config.toml
num_key_value_heads = 2
intermediate_size = 768
vocab_size = 2376
rope_fraction = 0.75
qk_norm = false
bias = "none"
parallel_block = false
init_std_down = 0.0
optimizer = "muon_variant"
lr_head = 0.00867
schedule = "wsd"
max_seq_len = 2048
train_tokens = 351000000
Each number is 128 + 24 x the weight over its row's rms, rounded and kept within 0 to 255. Layers, rows and columns count from 0. The size above them is the row's rms in percent of the matrix's.

# layer 3 attention query, 256x256, rms 0.112, rows 82-108, columns 0-255
size [107 111 113 112 114 112 109 113 113 111 111 108 108 108 112 110 111 112 107 117 113 118 113 112 118 120 117]
[[107 123 140 131 150 102 158 170 169 137 125 141 143 176 144 161 137 123 115 134 130  89 138 100  88 135 115 131 108 158 101  96 133 163 150 116 150 159 104 122 177 159 168 130 124 139 129 125 117 172 153 131 125 117  69 114 157 186 153 111 126 121 127 141 126 116 135 155 109 141 124  93 126 101 126 121  73 150 114  99 102 119 122 143 169  91 143 124 110 136 112 118 109  96 132 103 156 124 109 216 146 112 139 106 148  96 101 136 125 131  64 135 136 128 107 104 135 148 141 145 122  91 129 123 104 141 118 119 105 136 147 119 134 103 144 112 156 163 103 143 134 149 155 144 131 114 159 124 130 137  84 155 110 122 139 117 142 142 136 139 124 108 111 129 150 179 120 122 139 143 127 146 133 135  90 112 132  87  86 117 117 159 118 157 163  99 199 126 105 112  98 120 127 104 148 129 159 131  90 144  80 155 156 158 149  99 105 139 109 111 128 144 105 157 143 131 122 128  97 128 132 125 144 144 120 125 157 144 141 106 145 163 128 154 142 163 115  72 160  75 130 154 144  46 127 154 125 144 112 123  86 109 156  96 126 110]
 [109 158 129 142 103 127 119 123 143 147 116 123 135  83 104 100  85 104  96 103 143 132 131 150 126 121 161 146 137 123 137 154 139  94  96 118 137 121 110 114 150 119 120 113 120 137 180 191 130 114 128 121  83 128 166 128 156 122  97 124 147 164 143 164  91  96  97 131 144 131  81 180 103 108 128  84 146 111 117 125 115 153 126 193 114 109 114 161 105 112 154 105 137 139 139  94 136 107  92 152 149 127 129 125 122 110 188 128 117 144 160 155  97  99 119 138 143 117 144 116 118 138 117 133 132  92 135 147 133  68 145 113 109 116 192 121 167 161 172 160 111 111  89 131 155 180 161 136 141 132 148 111  70  98 172 156 119 139 118 149  80 168 170 118 101 109 162 132 134 147 130 120 106 126 126 113 124 107 127  98 163 103 112 109 117 129 116 100 153 134 103 106 112 157  98 109 137 116 161  98 138 134 128  98 179 141 108 124 172 100 120 127 131 128 145 123 164 171  89 127 148 144 105 158 150 108 107 145 131 119  65 132 151 114 166 150 113 146 118 136 152 151 134 155 133 137 130 142 125 147 133 150 130 145 138  86]
 [125 110 151 144 129 115 117 111 154 139 131  67 131 107 124 127  77 123 143  80 150 108 105 125 149 141 138 139 110 117 121 105 158 108 154 138 109 134  85 157 141 102 143 140  81 103 143 121 117 108 133 102 101  81 132 131 124 115 134 128 161 166 174 163 139 130 172  98 141 128 105 173 118 145 132 143 167 155 139  89 172  99 114 157 150 129  85 164 131 149 125 155 119 116 107 167 146  97 127 119 135 113 136 133 147 146 150 119 185  84 163 132 147 100 118 133 131  93 146 132 150 137 141 122 131 129 107 118 118 165  95 156 122 144 124 109 181 146 135 107 172 155 147 145 146 173 155 143 132  87 130 149 177 110 138 142 126  82 121 115 171 134 141 118 158 106 109  97 126 129 123  89 102 120 116 161 132 154 175 126  89 125 131 103 119 103 136 115 144  95 111 111  67 145 138  72 145 102  83 151 109 130 116 144 142 133 156 115 147  94 103 133 119 154 128 142 141 158 163 120 120  94 131 123 123  90 166 140 135 138 146 105 133 130 189  93 143 125 111 111  90 102  94 144 117 156  77 156 111 118 111 121 127  91 102 125]
 [145 144 128 121 123 106 134  80 148 115 100 120 116 178 116 150 103 161 181 136 182 121 133 130 137  90 162 125  93 138 142 123 117  87 189 144 123 151 102 127 127  97 150 135 117 150 133 165 143 112 138 140 172 111 130 172 123 194 112 128 104 105 161 145 161 112 137 144 154 132  94 125 170 129  85 105 128  96 173 100 137  98 142 127 100 125 123 120 114 175 149 143 164 144 161  82 150 124 149  75 121 113 127 114 134 116 125 121 138 143 135 126 181 155 101 114 117  62 126 110 122 113 140 123 166 114 145 121 117  92 105 131 120 141 122 106 103 121 117  82 157 119 113  79 163 145 109 132 120 126 126 126 117 109 113 143 133  96 127 152 108 107 140 136 161 108 123 163  92 147 131 168 126 102 117  85 155 137 139 111 109 133 139 131 119  77  98 111 109 120 116 106 105 131 104 152 123 101  97 142 131 140 108 160 159 143 106 107 155 100 126  99 153 116 127 127  90  82 111 152  96 135 126 120 164 130 178 164 122 146 132 107 106 146 142  98 115 135 104 177 117 146 183 110 169 140 156 127 137  97 134  88 130 134 165 127]
 [121 145 151 121 142  99 123 144 105 121 113 115 152  94  72 159 152 122 141 127  97  96 140 157  99 172 103 121 123 125 147 113 125 166 133 113 119 129 137 107 107 108  81 111 112 156 146 139 108 106 141 135 114  89 121 135 123 147 106 167 164 150 140 142 115 169 124 186 117  82 132 123 148 146 170  99 144 109 126 134 144 140  85 111 150 165 142 118 128 135 141 161 120 148 134 124  98 118 147 139 100 138  88 141 142 134 135 146 111  91 156 145 129  90 116 126 123 176 108 125 119 172 162 142 116 154 160 126 105 141  88 122 127 122 112 116 133  96  68 168 125 130 133 100 137 101 134 116 146  89 137 144 169 134 161 157 126 169 158  83 116 124 116 130  97 116 191 103 114 174 109 155  95 133 158 102 175  76 150 109 140 112 106  77 128 120 142 152 138 117 161  81 105 146 147 104 153 144 154 109 147 100 146 166 125  92 123 107 130  95 176 135 106 150 137 105  98 134 134 161  85 135  97  96 115 126  77 124 146 134 111 119 147 132 122 149 107 119 104 110 112 145 129 120 137 148 141 123  82 169 127 121 103 117 128 180]
 [125 117 151 138 106  96 150 145 150 145 122  51 124 113 148 137 146 126 159 111 112 128 127 152 157 153 170 141 152 146 142 139 129 127 118 105  83 114 100  39  99 143 122  79 139 139 123 122  97 141 124 105 150 136 131 156 118  97 109 120 127 146 175 131 152 109 113 171 140 150 121 147 115 155 118 122 114 131 101 128 138 169 103 141 173 137  84 150 121 135 130 141 148 136 129 140 112 128 100  79 135 146 141 140 107  97 147 121 154  88 142 114 179 117 124  73 105  94 177 110 128 144 143 185 124 102 158 129  71 130 124 169 103 107 132 146 140 162 119 123 130 145  98 161 115  94 155 124 131 128  96 124 128 141 116 119 132 122 106 125 107 166 118 141 140 129 149 103 157 162 145  94 147 125 196 148 125 101  77 147  85 140 110 146 118 105 106 121 117 136 151  77  97 155  78 130 115 158 142 155 140 125 101 124 156 112 111 124 116  92  99 125 120 138 113 107 125 122 109 144 159 132 117 122 126 117 157 119  77 169 142 132 159 117 137 140 103 108 137 163  86 121 117 157 160 152 111 132 110 113 149  87 138 167 111 139]
 [ 83 146  81 155 125 146 129 144 125 108 105 141 141 124 125 146 136 117 172 135 100 109 139 121 159 102 120 110 130 126 140 146 141  99 101 131 115 106 121 137 115 167 121  84 135  75 124  90 150 157  97 120 114 166  97 143 135 106 116 155 128 119 118  84 167 131 151 123 118 114 131 146 134 117  98 140 141 136 135 105 170 137  91 116 143 114  84  97 105 158 116 180 105 123 137 115  90 109 135 155 145 116 108 130 115 148 133 165 133 153 141 122 126 118 142 172 150 126  99 150 182  74 138 143 116 113 116 113 152 125  59  95 147 127 166 174 136 107 159 147 125 125 186  69 131 160 118 187 127 136 148 144 158 107 135 112 112  77 127 129 110 116 139  96 159 155 102  71 131 143 124 107 153 129 115 113 125 138  97 129 113 153 123  72 161 134 109 155 122 135 122 107  77 124 106 127 169 128 122 165 112  86 146 127 133 111 124  95 110  67 113 131 142 125 144 128 135 104 119 149 130 157 147 146 109 100 149 152 136 139 103 123 115 140 180 139 122 106 109 127 124 125 144 132 126 206 166 128 125 118 122  96  90 110 132 108]
 [107 129 128 108 135 139 156 127 109 107  90 121 148 106  78  94 123 143 114  68  97 122 155 112 102 138  97 124 140 108  89 111 189 136  92 147 113 154 130 142 111 132  82  86 101 138 159 158 133 108 124 162 137 168  85 110 104  57 129 160 138 140 163 110 151 151 151 149 136 122 113 159 158 152 108 104 104 134 149 108 138  94  92 157 169 111 167 161 112 145 130 125 124 123 140 134 126 131 109 109 111 112 127 109  95 125 123 139 187 126 102 100 135 136 122 114 136 169 129 171 130 133  98 128 117 144 128 139 140 115 128 128 136 135 121 112 115 114 134 112 129 150 125 126 115 127 118  76  97 117 119 125 105  89 145 148 156 157 112 123 135  82 114 125 150 155 121 129 116 135 156  81 124 149 113 127 149 141 144 112 115 143 110 110 156 123  92 100 152 106 130 113 182 125 130 147 101 143 161 116 113 138 121  95 116 144 129 145 144 129 105 195 102 188 117  67 192 117  73 115 130  96 129 137 138  76 138 123 143 118 140 147 102 111 100 125 122 145 141 160 118 117 115 133 141 115 158 182 153 139 135 102 161 116 183 101]
 [147 120 113 130 129 169 140 136 150 127  83 150 145 126 113 152 134  85  98  95 132 146 137 147 120  61 147 129 156 162 104  95 114 148 157 105 125 138 119 104  99 140 124 125 136 125 132 143 115 105 134  71  96 123 135 148 131 144 124 163 114 157 100 132 120 107 151  91  76 163 190 139 117 138 115 180 106 107  81 100 103 174 136 119 107 174  67 179 167 123 124 142 153 107 128 111 121 141 129 157 141 171 150 114 113 144 127  74 133  90  88 115  79 154 135  97 140  97 159 110 150 131 155 122 126 133 122 150 150 119 110 105 134  93 171 134 144 125 110 152 148 122 124 124 105 172 173 107 120 126 167  86 102  97 127 124 140 137 115 132 146 156 130 118 138 128 142 136  81 124 123 105 139 112 127 134 134 127 116 119 149 157 103 108 194 105 152 117 143 135 124  72 132 137 170 170 103 131 124 136 121 122 131 117 113 104  91 125 101 117 116 106 137 125 114 143 166 104 139 149 140 118 140  73 147 117  95 120 112 123 106  89 111 122 111 102 103 143 120 162 140 104 153  86  97 111  90 138 114 142  88 127 101 142 105 127]
 [145 147 103 122 147  93 143 140 149 129 144 130 143 123 120 105  95 132 138 152 118 118 130 163 144 166 145 146 131  84 126 100 100 123 120 110  92 139 173 118  91 111  94 110 128 133  91 138 162 129 143  80 190 107 132 112 142 134 114 117 127 101 144 142  98 122 129 110 109 110 144 168 145 145 102 126 120 117  91 132  77 126 143 131 174 157 128 110 129 178 158 123 128 177 124 114 111 112 122 127 114  96 122 131 137 160  92 147  74 117 148  61 157 132 117 134  86  70 102 159 101 160 160 142 173 123 123 125 108 147 136  90 147 128  93 133 131  86  94 120 129 103 169 133 135  97  90 122 114 118 178 141 113 126 138 135 147  98  87 119 146 121 112  87 147 126 163 124 118 131 126 168 128 132 174 144 154 143 145 177 136 122 100 121 111 160 145 113 126 153  85 109 109  92  91 118 119  85 139 114 146 124  95  98 123 127 156 125 116 153 109 140 141 159 113 164 159 119 133 127 124 108 151 132  68 101 135 129 134 127  98  99 118  96 142  66 136 109 116 139 119 161 105  96 106 147 117 182 158 147 126 127 153 114 116 113]
 [ 93 116 134 141  88 137 113  97 129  84 162 140  94 105 130  89 165 103 133  97 128 131 132 152 134 137 114 109  81 124 100 127 109 129 161 161 151 101 138 114  92 124  98 107 112 134  99 152 126 135 132 157 151 131 105  95 131 129  93 165 101 117 108 140 140  93 143  95 107 138 114 104 113 168 110 110 130  81  90 170 153 106 161 157 116 134 136 159 126 140 127 136 155 174 121  80 143  66 150 122 133  98 120 142 131 133 109 118 146 105  86 136 145 125  79 138 126  70 127 103 129 130 149 155 124 104 138 126 128 140 113 112 166 120 120 124 144 124 186 127 127 154 128 137 118 111 120 114 150 162  99 124 157 167 160 149  89 125  91 139 156 127 134 137 110 123  85 105 194 118 102  84 122 163 138  77 117 178 103 161 149 148 134  80 119 106 152 134 108 119 145 104 147 128 167 133 147 129  99  96  88 163  95 179 166  95 127 112 126 143  79 125 158 150 106 110 107 111 112 111 163 127 137 109 111  87 117 144 129 100 101 130 116 112 123 126 138 129 120  96 116 104 134 147 152 108 114 168 127 152 115  94 117 134 117 144]
 [124  92 129 152  92 113 141  93 116 149 118 133 143 148 115 137 113 122 113  99 117 142 107 102  95 135 128 135  92 141 106 103 123 161 109 198 111 120 172 172  99 156 115 138 114 168 123 134 122  84  93 131 136 155 128 116 140 136 100 121 138 195 169 134 137 131 118 108 146 118 160 147 123  82 143 149 147 172  96 128 135 106 120 125  95 137  99 118 123 102  98 105  67 181 102  89 182 110 127 109 115 120 116 112 125 124  75 141 151  78 120 145 122 136 110 157 121 104  94 126  96 163 112 144 141 138 143 132 145  89 147 135 127 131 113 154  82 126 110 164 126 127 117 136  74 136 150 134 144  92 125 177  97 130  91 127 106 124 112 119 161 107  92 119 172  95 120 138 130 121 170  94  94 144 126 152 140 173 150 159 114 100 136 150 150 113 133 118 131 133 146  69 135 152 110 123 111 124  64 101 120 136 124 116 114 163  83  86 130 140 134  97 137 144 137 149 137 147  97 161 129 136 125 116 156 128 157 114 115 139 144 125 117 128  91 145 116 129 120 126 158 142 182 140 109 141 116 131 105  94 129 141 162 154 137 171]
 [ 93 140 140 106 107 139 137 153 126 148 142 126 139 143  98 123 104 147 129 116 110 133 118 106  97 115 159 156 131  89 105  88 127 125 103 180 140 157 150 126  95 139 141 114 137 127 121 117 141  97 135 115 122 165 133 150 112 140 141 157 161  59 126 139 113 159 139  93 108 125 181 164 119 103 159  95  81  85 137 118 119 126 173 147 171 162 126 113 109 110 113 155 108 136 125 128 213 143 128 138 130 134 138 125 129  77 151 153 131 131 119 150 142 131 152 123 140  89 144 151 105 120  90  93 114 164 104 119 136 108 126 125  78  94 107 150  74 124 138 146 143 135  94  91 166 109 164 115 113 121 131 134 116 130 159 129 144 136 117 173 140 117 131 130 102  93 131 123 185 111 164 151 105 164 104 118 118 130 123  84 147 123 155 106 100 113 102 107  67 132 110 175 169 157 135 134 155  76 133  95 174 133 135 138 108 165 167 133 120 103 121 173 134 159 117 126 135 119 135 147 106 184 123 111 118 117 112 120  96 160 156 114 118  93 145 110 123 132 157 142 136 135 117 100 162 155 120 110 131 135 141 129  87 111 145 131]
 [160 119 135 167 114 125 110 107  87 106 158  72 121 149 151 161 123 118 147 125 100 160 109 146 110  96 133 113 115 141  95 145 139 155 131 122 104  92 127 152 147 122 158 147 170 107  54 106  87 164 144 108 140 147  98 123 151 137 142 100 135 112 139 124 151 121 162 105 165 153 120 135  99 148 119  67 153 107  97 147 102 167 152 165 131 123 173 128 123 139 127 125 177  76 156 149 112 128 156 204 141 125 157 120 143 122 132 132 138 118 142 114 138 125 130 156 126 111 114 126 111 147 129 130  90 178 126 143 109 103 144 112 151 151 146 125  86 151 134 128 153 122 111 130 121  81 166 103 105 126  96 135 140 120 108 132  89 115 134 106 123 125 160  58 149 124 107 122 138 130 134 108 172 116 127 133 162 121 100 110 147 138 141  87 120 114 139 145 115 113 140 161 129 138 149 105 145 154 135 138 129 115 134 156 138  85 144 131 125 156 139 145 155 128 122 159 132 130 130 130 105 110 113 118 181 149 118 121 116 180 110 149 105 124 135 111  95 121 151 101 190 119 175 140 108 130 144 117 116  58 108 134 170 128 171  85]
 [129 122 133 170 128 163 133 115 134  77 152 137 187 110 117 113 137 160 111 130  98 197 124 131 123  89  60 133 150 109 139 137  98 122 111  50 132 126  97 156 125 121 118 125 151 129 143 158 109 126 125 164 110 114 156 146 122 169 122  93 152 141 116 160 121 105 147 133  99 153 154 137 153  95 140 126 150 107 128 149 143 129 127  98 135 102 101 120 102 179 105 113 147 125 104  85 122 147 106 135 150 134  77  99 114  97 138 113 172  88 179 102 146 164 129 127 131 157 127 130 115 127 128  95 188 126 108 139 130 118 121 122 142 143  71 135 162 154 128 130 105 116 131  94 114 136 163 146 143  89 122 161 118 133 115 153 149 102 111 103 104 114 119 124  80 173 134  69 146 143 121 119 124 138 133 114 129 139  99 146 130 108 117 131 136  90 165 143  87 121 128  90 108 109 123  90 178 161 131 153 127 132 102 105 138 149 137 125 131 148 129 123 111 164 115 177 134 132 131  95 100 118 145 121 136 125 116 142 141 106 129  91 137 101  88 109 152  78 118 172 141  98 136 127 113  98 108 124 112  99 132 143 169 138  89 110]
 [156 125 122 151 150 130 122 109 157 112 126  93 117 145 133 106  69 105 146 141 148 145 115 150 166 136 126 129 105 162 134 104 154 131  96 135 115 177 107 108  90  87 135 154 141 105 135 149 151 109 107 135 145 157 133 122 110 131 155 122 107 146 113 138 156 119 108 128 109  78 113 131 144 125 155 136  86 126 139 165 114  97 183 126 140  82 104 130 119 149 112  97 121 126 110 147 143 122 143 103 115 147  71 118 135 157 107 131 164 129 132 141 140 146  94 125 114 132 151 156 111 189 149 141 111 138 102 165 115  99 120 112  65 148 124 149  95 181 122 157 133 147 125 116 183 170 128 131 107 147 119 142 115  72 101  54 161 167 102 124 125 171 169 191 121 136 119 136 148 134 135  93 122 128 140 120 137  93 107 154 188 128 120 116 116 139 110 188  97  98 109 109 129 121 143 127  88 148 136 133 119 132 122 137  88 111 140  96 112 103 135  89 111 101 143 138 141 135  90 113 133 119 143 139 134 126  90 179 128 154 126  89 123 144 144 110 103 147 133 139  97 125 113 108 111 117 138 138 150 129  62 114 153 135 144 124]
 [109 114 141 110 125 107 159 127  95  79  75 159 133 136 148 135 151 124 125  96 133 133 110 134 157 122 142 109 118 149 133 118 120  99 149 130 122 135 160 135 123 126 110 141 142 108 108  44 128 127 104 140 124 131 115 117 114 156 171 161 139 139  99 101  97  88 127 129 151 122 104 121 155 111 136 180 146 124 116 130 164 111 122 144 120 143 132 136 108 109 142 124 163 163 163 127 189 131  93 148 166 107 168 122 127 146 132 135 153 144 136 117 162 150 127 120 121 173 130  98  81 100 114 132 157 120 150 114 116 135 110 141 116 139 132 160  83 107  98 100 131 143  62 168 130 113 114  86 117 179 130 105 132 131  99 144 121 153 157 157 105 146 156 172 125 113 123  81 158 115 145 132 137 144 154 114 131 118 105 151 120 147 174 105 143 126 115 128 148 139 121 169  72 153 118  94 152  93 130 150 142 197 115 136 118 118 113 140 173 123 138 118 136  86  77 143 146 136 136 102 132 121 156 175 109 111 128  91 139 121 146 115 119  91 184 119 123 114 102 134 117 112 145 172 131 108 130  96  88 118 145  86 149  88 169 134]
 [133 119 103 140 127 176 113 167 127  98 120 123 109 128 128 141 159 152 144 101 147 109  81 141 134 121 152 144 107 106 103 146 130 103 120 172 178  83 107 126 156 138 144 117  98 123 136 143 159 121 108 125 144 125 127 130 130 160 144 160 106 134 152 149 130 137 141 147 159  96 142 128 120 151 111 136 104 105 128 119 115 110 133 150 119 130 111 147  92  94 120  95  91 103  77 154 117 110 115 130 112 116 140 148 161 119 134 152 112 138 156  85 162 108 116  98 142 128 100 153 134 105 137 149 174  99 120 154  81  95 127 130 176 103 112  78  90 168  85 121 124  88 127  85 111 125 148 120  94  78 186 115 147 138 111 113 137 148 167 150  74 114 124 118 117 118 131 126 123 110 124 111 105  53 135 118  96 108 107 100 117 162 133 137 137 147 153 126  76  93 110 103 141 115 167 122 139 153 118 140 139  80 146 158  77 130 117  79 106 149 140 160 122 144  89 150 115 126 134 142 103 113  95 143 143 167 112 155 127  90 144 146 171 126  84 126 115 148 148 131 116 146 103 105 119 106 121 159 112 177 111  86 111 133 111 144]
 [117 112 142  97 134 154 131 121 136 124 119 152 120  95 130 143 143 154 119 179 106 142 137  80 145  99 147 142 125 114 118 164 108 123 155 110 124 124 139 129 124 129 159 149  91  87 128 125 110 174 113 124 100 159 131 130 113 139 130 159 147  97 175 162  83 147 124 122  92 143 123 131 143  96 121 178 106 116 183 104  95 154 131 114 183 139 121 170 126  84 163 131 151 126 103 118 139 120 153 117 167 135 131 124 158 158 100 154 147 135 113 124 134 112 102 137 135 159  83 105 159 161 144 121 117 109 142 139  85 138 156 108 147 142 126 119  74 151 149 149 116 126 130 140 104 109 112 110 138  88 127 156 149 134 127 163 128 138 151 184 121  94 130 149 148 121 171 147 140 159  76 159 120 112 148 115 147 120 138 172 121  66 115 101 130 135 124 119  77 145 158 172 154 113 134  98 102 111 111 120 137 124 137 156  67 112 114 120 108 115 174 143 131 117 123 126 108 118 150 131 196 120 115  92 113 128 142 123  79 171 119 147  60 102 131 154 110 149 111 127 124  90 138 113 121 135 149 124 134 122 109 105 158  87 115  93]
 [153 150 160 142 119 144 112 135 137 112  98 148 149 120 150 106 105 105 113 175 151 108 134 158 105 116 129 124 138 139 125 132 132  96 168 113 134  83 144 116 118 116 122 139 149 102 177  81 132 134 101 119 127 123 122 117 131 128 192 128 118 123 129 134 144  94  87 117 164  71 126 187 151 125 126 140 182 132 106 113  97 128  85 113 168 137 109 157 140  89  79  95 172 152 150 128 124 109 141 172 113 134 130 108 138 128  96 164 117 119  82 176 145 100 106 137 114 188  97 121 103 132 183 112 117 141 100 102 130  96 137 139 124 117 105 160 154 151  97 121 126  77 117 135 184 112 127  94 143 138 169 145 114 123 162 126 161 132  72 110 145 154 149 124 100 142 113 179 139 111 137  86 179 134 115 108 123 130 125 100 140 124 149 132 129 145 123  90 122 136 133 114 147  86 127 153 133 157 144 137 123 113 104  92 131  77 136 129 161  84 124 124 128 148 145 107 143  67 107 104 178 135 114  99 129 122 116 126 126 139 130 137 131 165 129 126 117 107 121 130 190 143 108 135 131 125 126 124 103 102 153 142 111 117 136 106]
 [166  95  91 117 135 154 162 123  97 133 137 106  74 184 139 183 130 119 144 164 133 147 120 153 140 133 116 139 169 127 148 136 169 114 164 161 174 128  94 141 135 115  99 113 141 134 184 139 132 151  92 109 161 170 109 128 142 122 131 126 131 133 124 130 123  65 120 132 119 103 128 114 126 135 168  47 148 133 111 116  99 133 152 111 152 184 143 118 135 182 111 112 137 123 112 110 118 123 122  82 155 129 109 159  84 145 117 116 123 151 126 130 114 133 107 152 139 159 140 124 100  99  93 109 140 110 110 129 137 102 182 103  76 142 166 156  97 120 153 135 122 105 132 119 114 174  94 106 100 138 130 140 134 163 125 134  90 134 152 122 146 148 100 110 139 137 139 103 137 151 111 147 113 129 126  84  92 153 147  96 143 176 118 113 122 123 162 121  83 135 130 101 124 129  97 165 106 181 176 139 150 139 109 171  95 125 143  89 130 138 139 147 134 110  96 150 122 138 133 130 127  84 119 115 162 132 128 115 147 106 150 121 124 124 128 107 112 105 124 152  85 145 114  99 153 183  98 117 133 122 115 146 116 107 132  96]
 [111 110 156 113 114 173 122 104 105 116 141 144 134 148 123 139 119 127 134 154 125 164 105 127 152 135  95 124 171 143 148 118 106 136  97 154 131 134 109 142 118  95 106 114 158  79 149 111 158 134 131 124 119 109  90 145 128 159 105 157 123 100  73 147 132 130 131 127 125 124 104 137  63 152 104  88 146 107 128 102  98 123 110 113 150  93 122 129 116 153 155 114 114 119 107 117 127 114  97 147 146 129 120  88 125 113 140 138 101  55 108 106 101 103 111 168 127 109 112 113 119 112 157 128  75 168 141  83 160 125 119  79 105 157 129 131 154  96 118 109 143 164 112 124  88 107 105 180 210 136  93 130 141  98 115 114 107 153 145 128 118 172  86  99 104 144 120 154 116 176  89 132 124 124 148 124 161 130 138 132  99 139 104 123 133 121 150 119 144 115  59 136 115 161 134 168 154 140 182 146  98  81 112  93 110 116 155 135  94 150 151 130 118 113 185 134 100 115 153 150 143 114 102 125 119 143 120 135 127 138 154 109 102  90  89 154 129 120 125 158 108 148 148 125 122 122 130 109 143 116 100  91 121 110 138 102]
 [128 140 137 135 135  99 138 164 147 135 129  82 108  76 118  76 118 110 169 119 167 146 145  93  66 111 133 113  78  92 115 103 126 158 132 109  97 122 112 139  95  77 109 115 131 106  99 116 119 126  90 134 132 123 126 131 172 118 134 132 122  91 111 139 136 119 136 155 141 145 140 111  95 176 116  73 137 130 145 185 122 166 104  99  94 129 172 124 119 134 152 120 142  86 116 123 139 120 116 147 134 137 180 110 116 109 144 136 125 117 115 124 122 103 124 105 118 146  79 172 108 148 121 168 141 150 118 110 131 152 126 102 122 126 177 133 112 138 105 167 167 120 151 129 146 127 149 126 192 119 146 178 112 119 151 126 126 101  70 187 203 171 124 173 132  83 162 126 135 135 104 121 142 118 133 134 120 126 132 135 114 128 121 125  84 133 166 136 105 171 114 148 105 160  96 161 119 117 146 154 151 154 130 136 105 143 156 156 132 112 150 115 151 119 128 160 103 145 142 122 124 150 149 134 140  89 119 112 145 135 181 138 129 131 125  77 113 138 125 153 152 155 147 103 119 129 125 118 155 119 134  91 148 105 117 125]
 [ 78 135 135 139  97 123 130 140 143 109 129 170 106 174 125 121 161 156 123 117 123 143 157 130 122 156 137 130 143 105 121 156 111 101 137 169 147 142  38 137 126 134 151 143 101 144 197 123 123  84 117 141 133 110  99 112 115 108  94 165 155 182 132 100 137 116  89 142 104 150 106 141 143 123  92  89 125 138 128 166 166 154 127 154 132 119 121 148 155 139 118 139 117 116  85 160 137 128  96 107 118 165 102 152  87 131 157 128 127  94 158 120 138 109 139 129 125 136 132 147 143 156 123 123 137  93 106 114 127 131 136 126 128 160  92 121 167 108 114  85 114 111 134 108 107 125 104  99 116 150 133 139 166 112 165 135 115  62 148 130 158 107 135 137 107 107 114 137 138 164 131 146 115 140 135 115 123 105  69  91 101 119 131  99 137 139  99 126 149 160  71 136 114 138 119 106 166 114 154 124 133 136 118 102 115 109  92 181  94 133 152 128 142 116 129  91 113 140 178 155 154 161  92  68 137 102 149 123 104 130 122 145  85 148 102 112 141 113  69 150 158 152 111 136 102 119 118 160 145 103 133 119  99 145  94 116]
 [128  97 131 118 123 113 145 141 126 105 117  98 130 130 134  93 120 121 156 124 129 144 151 109 120 134 127 140 105 162 108 172 152 134 154 160  90 106 141 119 174 113 145 160 151 137 122 134 137 121 153 103 100 116 111  79 125  84 161 134 152 116 133 128 171 140 112 107 137 129 141  96 129  94 113  94 149 122 143 171 171 128 125 162 134 136 108 105 144 106 135  91 126  93  98 111  85 159 126 103 163  75  87 156 144 107 116 121 138 110 110 130 142 131 134 116 119 104  94 154 101  88  90 116 123 119 102 135 165 153 146 115 148  88 127 165  95 141  95 172 115 174 141 150 101 117 170 140  72 139 111 110 101 139  96 124 109 112 139  89 144 135  97 118 108 139 131 129 124 106 110 129 102 114 119 141 147 193 128 128 130 133  96 147 144 115 104 130 176  97 170  96 133  97 110 174 124 124 144 115 116  89 146 151  85 119 153  70 143 100 132  94  90 126 104  92 150  94 140 109 156 170 118 139 123 136 111 128  98 108  78 133 130  80  96 130 160 158 140 119 134  78 101 123 113 151 132 111 108 133 161 153  88 132  99 114]
 [155 134 145 113 169 131 104 148 106 218 145 103 119 134 125 118 162 131 124 166 130 139 141 133 150 145  94 160 176 166 132 135 148 160 127 121 119 146 118 119 120  95  62 128  89  83 172 140 149 105 127 105 141 118 163 162 108 133 102 119 125 140 118 148 124  89 106 102 192 117 128 131  99 128  95 151 129 113 139 134  96  99 106 144 104 162 130 115 122 119 139 131 102 126 156 125 134 154 147 151 154 110 128 163 121 119 104 107 127 103 134 133 159  96  84  92 144 122 136 148  84 103 114 102 142 134 140  91 103 137 133 105 134  79 140 117 140 116 157 128 116 132 118  90 151 121 133 131  79 132 137 130 124 148 148 128 116 169 170 132 114 132 136 138 102  89 116 111 106 116 128 145 150 147 103  72 114 135 125 134 167 134 137 159  72 117 107  99 116 134 116  97 155 153  75 146 140 131 155 157 136 148 120 101 121 163 166 176 168 204 108 142 131  81 120 152 153 105  95 143 121 134 118 118 164 103 154 120 127 106 129 123 163 155  98 154 113 106 117 141 122 126 123 128  88 108 129 135 115 136 143 140 105  92  86 102]
 [109 146 117 109 132 107 142 118 113 150 176 131 142 115 163 144 143 112 147 136 112 151 174 131 126 145 109 136 116 138 122 148  87 128 114 167 125 110 147 131 107 140 149 123 139  92 100 176 154 127 126 127 150 122 108 147 107 157 133 114 119 158 124 145 159 185 118 129 141 111 126 152 123 150 151 121 159 121 104 112 102 119 100 132 143 146 115 124 127 167 121 101 141 153 129  96 128 108 131 120 163 131 116  45 106 152  93 162 124  89 100 134 151 141  86 104 105 186 105 153 109  82  86 146 102 122 115 121 141 154 113 118  79 139 163 128 148 111 129 155 146 117 116 136 113 104 135 140 119 132 140 101 169 161 112 129 123 156 164  95 122 143 158 104 147 158 147 139 103 112  99  88 121 120  99 129 133 155 150 148 139 219 146 121 109 103 130 132 148 116 166 119 109 120 125 118 152 151 161 172 127 201  98 129 133 150 110 165 107 152  87 144 128 149 112 117 113 138  53 124 102 171 142 155 148 131 123 167 141 116 135 138 127 147 142 167 141 138 128 123  91 103  61 122 141 107 126 143 115 123 142 153 140  95 149 152]]